config = dict(
    num_hidden_layers=12,
    hidden_size=160,
    num_attention_heads=5,
    num_key_value_heads=5,
    head_dim=32,
    intermediate_size=320,
    vocab_size=32000,
    hidden_act='geglu',
    norm='layernorm',
    norm_place='peri',
    norm_eps=1e-05,
    positions='rope',
    rope_theta=100000.0,
    rope_fraction=1.0,
    qk_norm=True,
    attn_scale=0.177,
    bias='qkv',
    tie_word_embeddings=True,
    parallel_block=False,
    extras=['capped logits'],
    init='normal',
    init_std_qkv=0.0344,
    init_std_o=0.0344,
    init_std_up=0.0344,
    init_std_down=0.0243,
    optimizer='adamw',
    learning_rate=0.00361,
    beta1=0.9,
    beta2=0.98,
    weight_decay=0.043,
    lr_head=0.0195,
    max_grad_norm=2.0,
    warmup_steps=441,
    schedule='wsd',
    decay_fraction=0.551,
    decay_shape='linear',
    final_lr_fraction=0.02,
    batch_tokens=65536,
    max_seq_len=384,
    doc_mask=True,
    train_tokens=530400000,
    max_steps=8094,
    dataset='wikipedia_en',
)
Each number is 128 + 32 x the weight over its row's rms, rounded and kept within 0 to 255. Layers, rows and columns count from 0. The size above them is the row's rms in percent of the matrix's.

# layer 9 MLP up, 320x160, rms 0.176, rows 277-319, columns 64-95
size [118 103  87 101  93  92 100  89 111 102  96  96 112  97 100  90  96 101  96  92 102 101 108 113  99 123  97 106  97  99  93  95  98  93 104 105 106  89  95  94  92  94 107]
[[109 120 144 167 106 140 122 156  75 158  89 158 121 131 136 141 134 135 123  96  89 170 106 192  72 118 160  97 143 160 169 102]
 [ 93 115 143  89 126 166 101 157 163  98 162  89 153 132 107 170 198 146 130 147 130 123  43  82 104 162 132 122 163 148 173 136]
 [ 86 143 129 189 122 132 168 153 116 160 139 147 147 121 146 146  96 157 133  98 176 148 130  84 227 118 181 104 125 140 119 132]
 [168 154 153 179 189 115 105 107 139 103 118 136 123 146 162 198  83  95 128 116 121 173  88 117  72 109 121 150 139 144 105 127]
 [ 99  70 132 129  76 170 116 113 145 119 123 138  69 109  76 142 124 120 124  85 150 189 159 125 147 127 113 119 117 155  68 116]
 [126 127 106 128 202 141  53 138 136  69 135  98 108 138  69 122 118 133 137 149 122 126 102 176 139 145 127  56 121  87  81 174]
 [189 114  90  98 137 110 103 166 166 131 161 161 157 174 178 123 112  81 117 133  56 136 134 133 145 113 157 141 155 183  87 111]
 [152 145 130 104 161 137 159 119 163 121 104  95 115  85 166 162 163 162 128 149 132  57 115 106 143  76 162 117 162 165 135  94]
 [141 119 133 170 147  76 111 190 175  88 171 108 148 140  89 150 164 170 107 122 174 127 113 121 101 118  99 119  84 144 118 134]
 [123 130 136 113 134 125 113 127 153  82 165  68 149 162 136 152 141  77 131 124 177 131 127  75  78 127 120 118 133  72  75 137]
 [ 98 131  80 108  78 110 101  83  46 163 170 128 119  89 136 122 108 173 142 126 151  73 107 109 119 114 100 201  73  96 119 158]
 [119 154 163 132 165 193 157 109 121 126 140 118 140 132 194 101 116  61 122 106 103 158 149 100 100  73 105 116 115  91 103 132]
 [167 135 156 156 153 114 144 129  98 137 104 114 155 169 211 164 167 123 109 142 139 148 125 132 105 102 121 125 111 118  77 161]
 [137 105  68 120 143 129 152 142  91 149  70  62 167  99 122 128 130 135 118 214 178 167 103 112 109  79 143 111 198 188 144 153]
 [148 108 140 122 102 174  87 125 148 139 152 162 131 137 111 135 126 152 134 139 128 121 125 129  60 192  31 125 111 144 199 189]
 [164 128 177  97 128 125 124 110 114 103  92 184 173 146 146 139 130 165 133 104 122 113 148  93 112 130 191 129 124 143 111 108]
 [111 109 135 121 136 116 152 114 166 110 127  86 113 149 107  93  63 163 132 125 156  86  99 140  77 139  82 166 137 120 122 166]
 [158 158  89 165 153 126 119 116 141 140 156 125 134 109 151 127 134 183 132 125 127 168 131 143 155 121  95 168 149 173 125 166]
 [168  94 146  53 123 163 162 169  88 159 150 150 121 115 155 135  91 119 116  93 118 129 120  98 141 104 118 109  58 141 173 114]
 [134 156 105 128 123 127 102 133 119 117 135 164 147 138 147  96 123 167 124 123 109  72 174 155 132 100 159 141 139  21  93 135]
 [131 144 109 102 112 136  37 154 107 177  90 174 145  80  81  89 160 126 125 142 165 155 117 176 142 123 145 144 130  61 217 134]
 [116  74 132 124 176 152 155 112 158 222 112  91 153 107 148 155 134 155 131  98 111 102  32 129 112  73 114 139  97 135  97 118]
 [ 89 163 141 119 148  75 145 141 119 114 152 140 130  87 105  90  88 206 122 124 175 138 131 136 161 165 173 144 122  78 127 127]
 [124 134 133  74  84 131  92 141 179  96 103  60 152 128 147 177 101 179 121 164 144 124 156  81  82 141  83 127 168 139 165 118]
 [152 160  75  94 141 106 141 132 150 117 109 150 134 136 105 153 209 128 136 156 103 119 105  91 144 116 117 131 125  99 136 177]
 [132 143 157 141 153  93 110 119 116  99 151 138 111 109 129 168 111 126 128 124 107 108 161  93 131 138 108 129 150 186 129 139]
 [126 150 158 175 140 106  98 127 123  74 117 119 146 137 183 158 160 163 130 121 121 161 114 149 158 167 184 117 109 118  89  95]
 [219 135 138 189 119 171 114  72  96 158 109 126 143  84 171 194 160 101 154  94 139  84 146 130  84 110 126 151 101 200  68 130]
 [153 171 139 155 122  76 154 115 130 148  65  89 109 169 153 153 113 146 125  86 165 118 195 140 150 142 154 117 150 118  76 126]
 [ 95 185 129  94 111  78 197 123 101  77 158  83  46 127 130  95 138  93 145 139 181 180  85 143 174 119 149 151 141 117 110 125]
 [160 130 135 131 148 195 160 142 108 129 113 147 141 154 143 167  79 150 119 119 132 121 110 157  87 107 164 182 156  61  94 145]
 [142  85 142 150 114 163  95 111 137 101 145 123 162 134 131 172 159 114  88 174 149 151 165 120 103 151 171 135 161 143 150  67]
 [144 115 165 133 127 147 103 171 182 121 160 160 139 178 125 152 142 187 118 105 189 151 113 121 118 172 135 114 146  92 134 127]
 [124 135 150  98 110 171 129  67 156 165 135 144 148 183 129 167 170 124 124  84 137 128 136 185 122 137 121 152 152 100 114  99]
 [119 127 119  48 127 135  80 128  81 163  98 157 120 181 153 134 105 115 116 162 187  98 145 102 138 167 137 136 135 112 120 137]
 [176 130 183 156 139 192 121 118 124 148 159 133 159  81  93 125 150 164 149  80 113 155 133  71 105  78 110 119 125 127  71 127]
 [ 88 137 134  96 119 150 131  24 143 124 137  95 134 167 152 178 118 152 107 180 180  95 169  56 133 150 140 140 176 123 160  91]
 [ 78 117 140 195 176 126 145  86 139 121 100 175 107 166 114 200 144 107 119 141 108 224 160 154 139 146 146 137 119  43 135 117]
 [162 119 117 177 161 166  63  48 114 120  94 119 160 149 106 149  86 118 149 101 173 100  68 132 125 126 134 201 146 177  88 131]
 [109  89  96 137 113 158  95 141 159 117 152 115 123 140 172 100 119 129 121  79 115 134 102 114 164 132  48 191 167  86 163 164]
 [130 140 153 135  98 108 150 116 147 149 112  87 178 140 150 122 112 105 135 132  72 125 150 129  82 123 191 113  72 127 154 137]
 [118 114 138 128  99  91 166 140 140 117 117 114 139 161 145 178 161 157 124 108 116 157 196  99  66 160 102 138 103 147 109 116]
 [189 162  43 159 132 168 147 123 113 125  97  88 112 118 166  84 102 121 127  88 120 132  99  86 126 156 149 147  86 126 171 142]]
# layer 9 MLP down (transposed), 320x160, rms 0.161, rows 277-319, columns 64-95
size [112 101  93  98  95  93  92  89 126 104  99  97 108 102  96  98  94 102 101  95 105 104 102 113  95 121  92 119  98 107  93 113 100  99 114 105 113  77 101  97 100  90 108]
[[ 88 168 103 151 145  97 136 180 137 112  57 128  99 131 105  66  86 117 255 159 126 161 148 118 152 117 141 114  96  95 127 126]
 [102 116 103 207 173 113 121 101 129  92 135 115 176 137 105 147 102 156 137 132 110 151 162 174 145 152 144 135 116 159  35 175]
 [ 99 133  95  99 153 147  98 135 113 139 140 149 191 143 127  73 132 157 155 139 130  93 108 174  80  63  62 190  97 112 119 138]
 [230 158 139 153 123  87 128 106 144  77 100  69  90 136  59 109 164  84 215 136  95 101 136 136 145 114 196  99  93 200  88 157]
 [ 82 142  87 157 127 153 107 156 114 132 125 119 129 154 154 163 118 126 109 143 133  82 125 100 121 109  84 151 132  86 198 115]
 [ 81 137 119  98 119 143 214 155 137 170 101 132 141 133 197 149 192 125 222  45 156 129 102 100 163 137 149 175 163 147 168 110]
 [133  95 175 130 139 118 113  89 169 125  70 120 132 135 142 126 140 156   0 136 142 135 118 136 126 142  92 103 148 126 176 144]
 [ 58 134  89 139  92  99 116 145 152 151 108 156 138  95  38  90  64 104 231 135 109 153 134 112 105 140 135 110 100 131 243 181]
 [ 47 137 163 101 106 142 139  38 135  98 157 129  87 126 132 135 156 147  28 124  85 188  94 164 103 196 155  98 168 174 113 112]
 [183 164 132 210 137 119 111 148  86 149  91 104 182 112 115 117  80 109  97  93 138 168  55 106  93 136 128 131 171  95  75 144]
 [142 109 167 159 163 125 147 228 154 159  94 186 180 156  23 101  36 127 120 112  81  94 102 117 186 157 102 147 149 156 141  96]
 [117 117 127 121  99  88 101 158 126  95 138 145 195 137 113  75 145 160  54 167 136 135 117 134 121 168  57 146 108  88 172 128]
 [ 93 106  96 195 120 133 143 177  88  97 182  65 148 137 126 118 112 100 142 103 102 162  86 133 110  55 123  80  33 140 142 148]
 [148  97  67 126  88 102 121 136 157  85 147 140 136 122 137 110 140 179 191 160 112 143 108 112 108 154  94 116  35 119  52 163]
 [ 49 128 131 169  97 168 145 126 161 102 161 113 105 107 132 152 120  89 205 109 144 136 117 167 159 134 192 179 115 129 128 137]
 [110 125 102 167 120 124 103  87 113 151 171 158 139 134  87 152  91 134  97 149 143 184 162 136 155 123  85 134 110  67 105 121]
 [ 74 139 158 159 150 137 128 164  98 128 111 140 112 155 143  90 184 166 191 114  81  62 106 179 175  90 150 148 118 158 121 125]
 [172 148 156 135 137  88 142 111 105 119 133 160 141 117 175 126 114 146 206 115 155 114 161 118 156 171  90 147 100 114 148 114]
 [ 94 146 156 154  46 145 104 103 225 122 141 145 111 121 147 123 151  97 216 136 103 181 107 132 106  92 144 172 165 114 132  83]
 [130  82  91  94 104  89 140  65 139 125 181 110 101  75  93  94  91 163  89 140 143 139 161 117 100 162  83  85 143 168 131 167]
 [109  98 126 130 129 107 147 115 176 156  98 137 177 116 129 119 167  90 124  84  96 100 110  81 136 120 129 159 153 121 102  98]
 [100 160 137 116 108 104 158 173  79 137 116  94 101 109 113 112  99 152 151 102 142 123 134 136 134 121  91 163 144  30 135 124]
 [181 107 139 104  89  94 158 158 148 184  88 107 117 105 146 113 102 155 216 140  99  89 118  82  80 121 119 125 138 150 138 140]
 [114 132 110 151 134  84 150  89 164 131 113 136  95 125 141 107 115  89 172 126 128 125 138 149 131 103 108 155  99  66 138 145]
 [129 125  94  94 109 104 114 155 130 147 148 124 116  72 124 175 108 133 255 114 117  99 143 101 113 146 113  92 144 191 138 139]
 [118 144 141 172 143  91 111  78 166  78 143 130 150 130 175  64 137  66 177 143  96 163 114 183 149 143 121 146 145 117  99 132]
 [142 119  98 131 171 109 120  95 141 118 144 156  91 127 141 142 103 130   0 140 104 131 108 153 143 112 130 154 109  87 148 130]
 [ 86 144 147 125 118 108 119 133 151  75 130 161  69 186 107  81 141 147 227 103 135 149 132  98 143 127 158  96 153 141 172 123]
 [150 160 160  76 144 142 106 158 133 132 123 168 191  75 112 100 148 130  51 123 119 125 115 138 123  85 113 100 160  91 115 103]
 [193 140 115 139 159 143 115 154 170 142 126  57  98 136 155 121 151 148  85 128 134 109 135 112 157 135  63 173 145  87  99 159]
 [135 109 146 131  94  74 154 108 118 145 115  91 114 111 120 100 160 119  57 170 106 136 174 132 138 104 129  82 121 180 118 109]
 [152 154 110 109 184 106 138 172 113 145 132 167 135  88 154  50  47 133 210 100 142 136 109 111 126  79 160 115 120 134 127 156]
 [141 133 170 154 156 211 190 150  81 120 141 142  63  63 107 135 130  60  58  99 130 129 135 162 162 114 114  89 107 166 111 145]
 [ 91  85 136 145 143 163 128 164 152 148 167 176  85  82 126  94 104 144 104 169 109 145 144 157 162 125 109  76  70  66 121  99]
 [155 119 167 150 123  71 111 124 113 104  87  39 146 135  78 227 142 118  71 143 127 185 124 102 109 157 126 128  97 165 174 105]
 [ 71 159 126 125 131 131 148 179 149  55  91  72 123  98 170 107 167 176 189 144 151 126 176 187 167 121 165  64  97 167 195 121]
 [ 63 130 122 132 128  94 158 118  84 161 166 171 144 108 175 166 114 164 113 121  82 112 104 166  93  98 105 164 169 113 187 143]
 [149 135 120 152 124 126  72 123  85 127  56 118 120 125 161 115 128 173   0 136 140  71 131 131 152 152 128 125 132 153 119 112]
 [143  94 124 121  95  84 132 239  95  94 172  89 172 109 129 116 145  94 182 108  68 116 118 155 107 120 125  69 108  60  98 166]
 [162 140 152  98 130 132 110 151 126 121  75 141 142  97 114 142 135 138 151 115 126 142 131 158 125 170 196 105 164 102 152 128]
 [190  99  98 117 141 210 161 110  97  85 149 128  84 111 152 131 101 162  74 100 165 132  76 141 125 161 110 186 146 122  94 125]
 [117 136 148  35 140 117 113  99 171 130 116  92 126  54  67  92  92 137 184 167  83 113  83  97 122 158 121  47 156 125 137 141]
 [153 128 111 153 127 110  91 117 185 152 206 114 169 154 140 164 122 163   6 172 139  86 163 118 113 122  82  58 149 127 116 188]]
# layer 9 MLP gate, 320x160, rms 0.158, rows 278-319, columns 64-95
size [101  90 102  99 102 104  96 110  97  92  98  96 105  97 100 103  99  97  96  98  94  98 101  97 105 102 118  95  96  95 102  94  98 105  97  99  99  90  98 113  89  99]
[[136 155  90 127 156  91 132 117 168 158 103 139 115 106 138 141  91 150 120 114 100 114 127 130 103 110  78 170  91 173 110  89]
 [172 118 105 150 106 169 126  64 108 119 171 114 179 151 159 125 125 177 129 149 175  83 131  98 103 150 101 157  86  98 146 134]
 [182 104 195 135 172 109 140 167  78 116 131  83 175 168 181 121 135 104 107  99 135 126  61 147 118 107 114 132 160 118 108 135]
 [148 132  91 171  95  11 137  69 134  89 143 156 137 156  78 133 140 130 130 108  56 108 136 100 103 125  73  98  96 168 125  96]
 [112 126 110 122 136 114 101 130 156  86 171  66 123 166 125 116 186 116 136 151 147 124  98 150 110 125 126 151 164 137 154 102]
 [117 142 135 113 106  99 127 156  83 135  96 108 157 165  46 113 125 168 126 147 148 173 132 129 116 168 110  75 204 146 185 115]
 [164 116 159 105 100 148 125  95 130  95 166 154 167 174 166 115 144 149 132 185  79  96  97 176 111  77  75 112 177 120 103  96]
 [187 125  96 141 138 152 135 197 125  86 103  96 121 161 116 111 186 127 107 108 139  65 163 136 170 103 157 122  89  59 151 147]
 [ 73 114 165 124  87 157 191 160 114 133 116  91 153 156 131  84 108 156 118 183 142 172 106  91 181 188 112 128 142 169 149 156]
 [ 90 117 123 147 157 110 182 145 130 117 191 134 126 173 148 117 128 117 123 106 136 172 139  95  99 136 169 110 136  77 132 106]
 [160 149 142 132 112 188 123 127 108 124 107 124 132 167 161  52 158  70 127 182  83  99 116 179 133 147 106 143 142  90 126  96]
 [154 173 168 113 163 134 146 133 166  94 102 136  94 102 121  92  94 150 107 106 162 112 149 177 115 187  57 167 190  71 144 136]
 [173 132 106 131 194 151 108 154 121 155  68  72 178  78 182 120 106 130 121  99 127 153 129 131 139  80 190 161 100 151 142 142]
 [ 65 128 129 134 126 103 130 148 139  95 161  97  96 164 164 108 185 153 125 106 119 131 120 133 166 151 139 174 109 126 124  62]
 [106 108 146 114 105 122 118 108 138 116 121  13 107 194 104  92 137 161 145 166 179 144 120 145  91 169 146 160 166 146 159 126]
 [108 115 169 118 152 130 147 174 147 140 140  84 130 128 129 121 105 151 129 146 107 170 166 127  93 115 150 180 187 116 130  95]
 [110 173 149 165 142 139  79 170 124 106 163  61 140 155  84 117 131 175 116 117 155 106 147 152 117 112  92 145 126  99 137 159]
 [187 150 102 119 121 140 101 126  88 108 126  82 121  54 148 185 130 119 126 145 126 105  99 103 164 156 195  79 153 155  91 155]
 [138 146 175 129 120 113 134 133  96 115 133  86 111 161 132 100 101  89 125 190 151  81 108 190 116 170 145 160 145 106 145 129]
 [169 133 134 159 177 111 113 164 162 142  82 163 126  92 111  76 120 123 115  81  90 159 110 102 155  89 164 132  81  96  90 123]
 [137 157 122 167  77 158  90 103 175 110 130 175 104 174  87 152 142 123 114 123 145  95  96 123 116 192  52 121 138 172 124 171]
 [ 82 145 138 109 164  99  85 148 174 112  75  90 108  96 102 159 136 178 119 144 145 146 189  91 108 148 107 101 113  94 138 144]
 [114 156 161 137  91 139 102 165 143  59 159 117 138 146 170 157  86 125 115  97 147 144 129  77 131 110  98 108 181 167 116 123]
 [142 131  79  81 188 187 191 144  91 130 117 113 153  51  90 110 143 120 129 106  98 103  77 153 115 118  66 169  97  75  89 156]
 [104 147 133 149 185 126 151 126 131 172 201 133  68 145 159  88 158 153 106 140 137 104 126 118 145 148 110 143 179 150 158  92]
 [199  96 102 151 121 126 132 113 131 181 128 151 165  55 132 139 106 140 113 168  98  87 120 133 177 126  78 110  96 129 131 154]
 [106 157 120 115 101  79 164 110 137  84 137 180  78 182 161 104 158 169 117 108 127 170 150  99 141 153 137 101 122 119 187 111]
 [113 124 155  48 145 157  88 153 141 128 136 126 147 118  89  98 199 195 122  67 102 127 129 124 189 150 164  97 124 128 153 147]
 [112 169 159 214 146 160  84 152 177 208  90 117 123 124 120  84 122 104 117 127 105 116 148 128  96 100  97 132 144 113 142 131]
 [152 130 120 109 110 139 154 161  74 151 111 150 111 111 155  95 157 107 142 170 132 159 113 172 123 187 125 162 135  58 141  86]
 [ 99 134 194 120  87 135 147 111 144 116 105 153 134 194 130 139  91 171 108 148 136 135  98 144 106 105  29 122 133 110 154 140]
 [106 151 116 150 126 170 166 127 148 135 117 159  88  70 157 132 151  33 110 152 112 166 136 156 173 137 131 136  70 157  97 107]
 [105 158 106 127 107  55 160 131 124 139  99 144 139 123 105 151 126 119 122 123 172 180 151 173 135 131 135 137 142 126 140  90]
 [120 152 114 122 141 160 146 119 132 138 123 164 116 152 115  57 115 132 109 113 169  85 123 126 126 139  64 106 179   0 168  70]
 [115 149 167 110 118 158 184 106 113 115 101 110 123 153 156 108 132 139 110 168 133 154 157 151 149 201 150  85 104 128 202 100]
 [165  93 160 124  91 164 107 156 150 101 132 114  83 128 162 119 128  98  96  96 172  94 102 100 129 172 122 224  70 147 149  54]
 [179 128  80 143  84 144  92 148  91 174 129  81 153 122 106 137 142 122 145 131 166  95 127 111 183 132 120 122 131 156  97 129]
 [199 178 134 103 163 158 173 186  90  84 141  54 162  73 163 111  82 137 125 171 112 132 125 149 158 141 146 123 118 118 205  99]
 [ 99 139  84 177 157 143  64 130  85 128 139  76  97 136  93  88 109 138 134 162 139 114 115 161 176  84 120 138 161 138 127 112]
 [183 132 117  86 139 119 162 122 113 101 129  82  97 122 143  89 101 136 120 121 151 115  97 138 197 194 121 195 151 111 138  97]
 [160 116 141 176  83 135 172 131  97 145 120  89 149 122 124 170 143  88 139 144  96 185 162 166 122  89  94 150  55 198 159 137]
 [ 64 128 173 107 142  98 148 122  98  67  80 161 124 131 142 131  67 164 112 150 191 193 137 187 165 173 117 133 125 164 171  63]]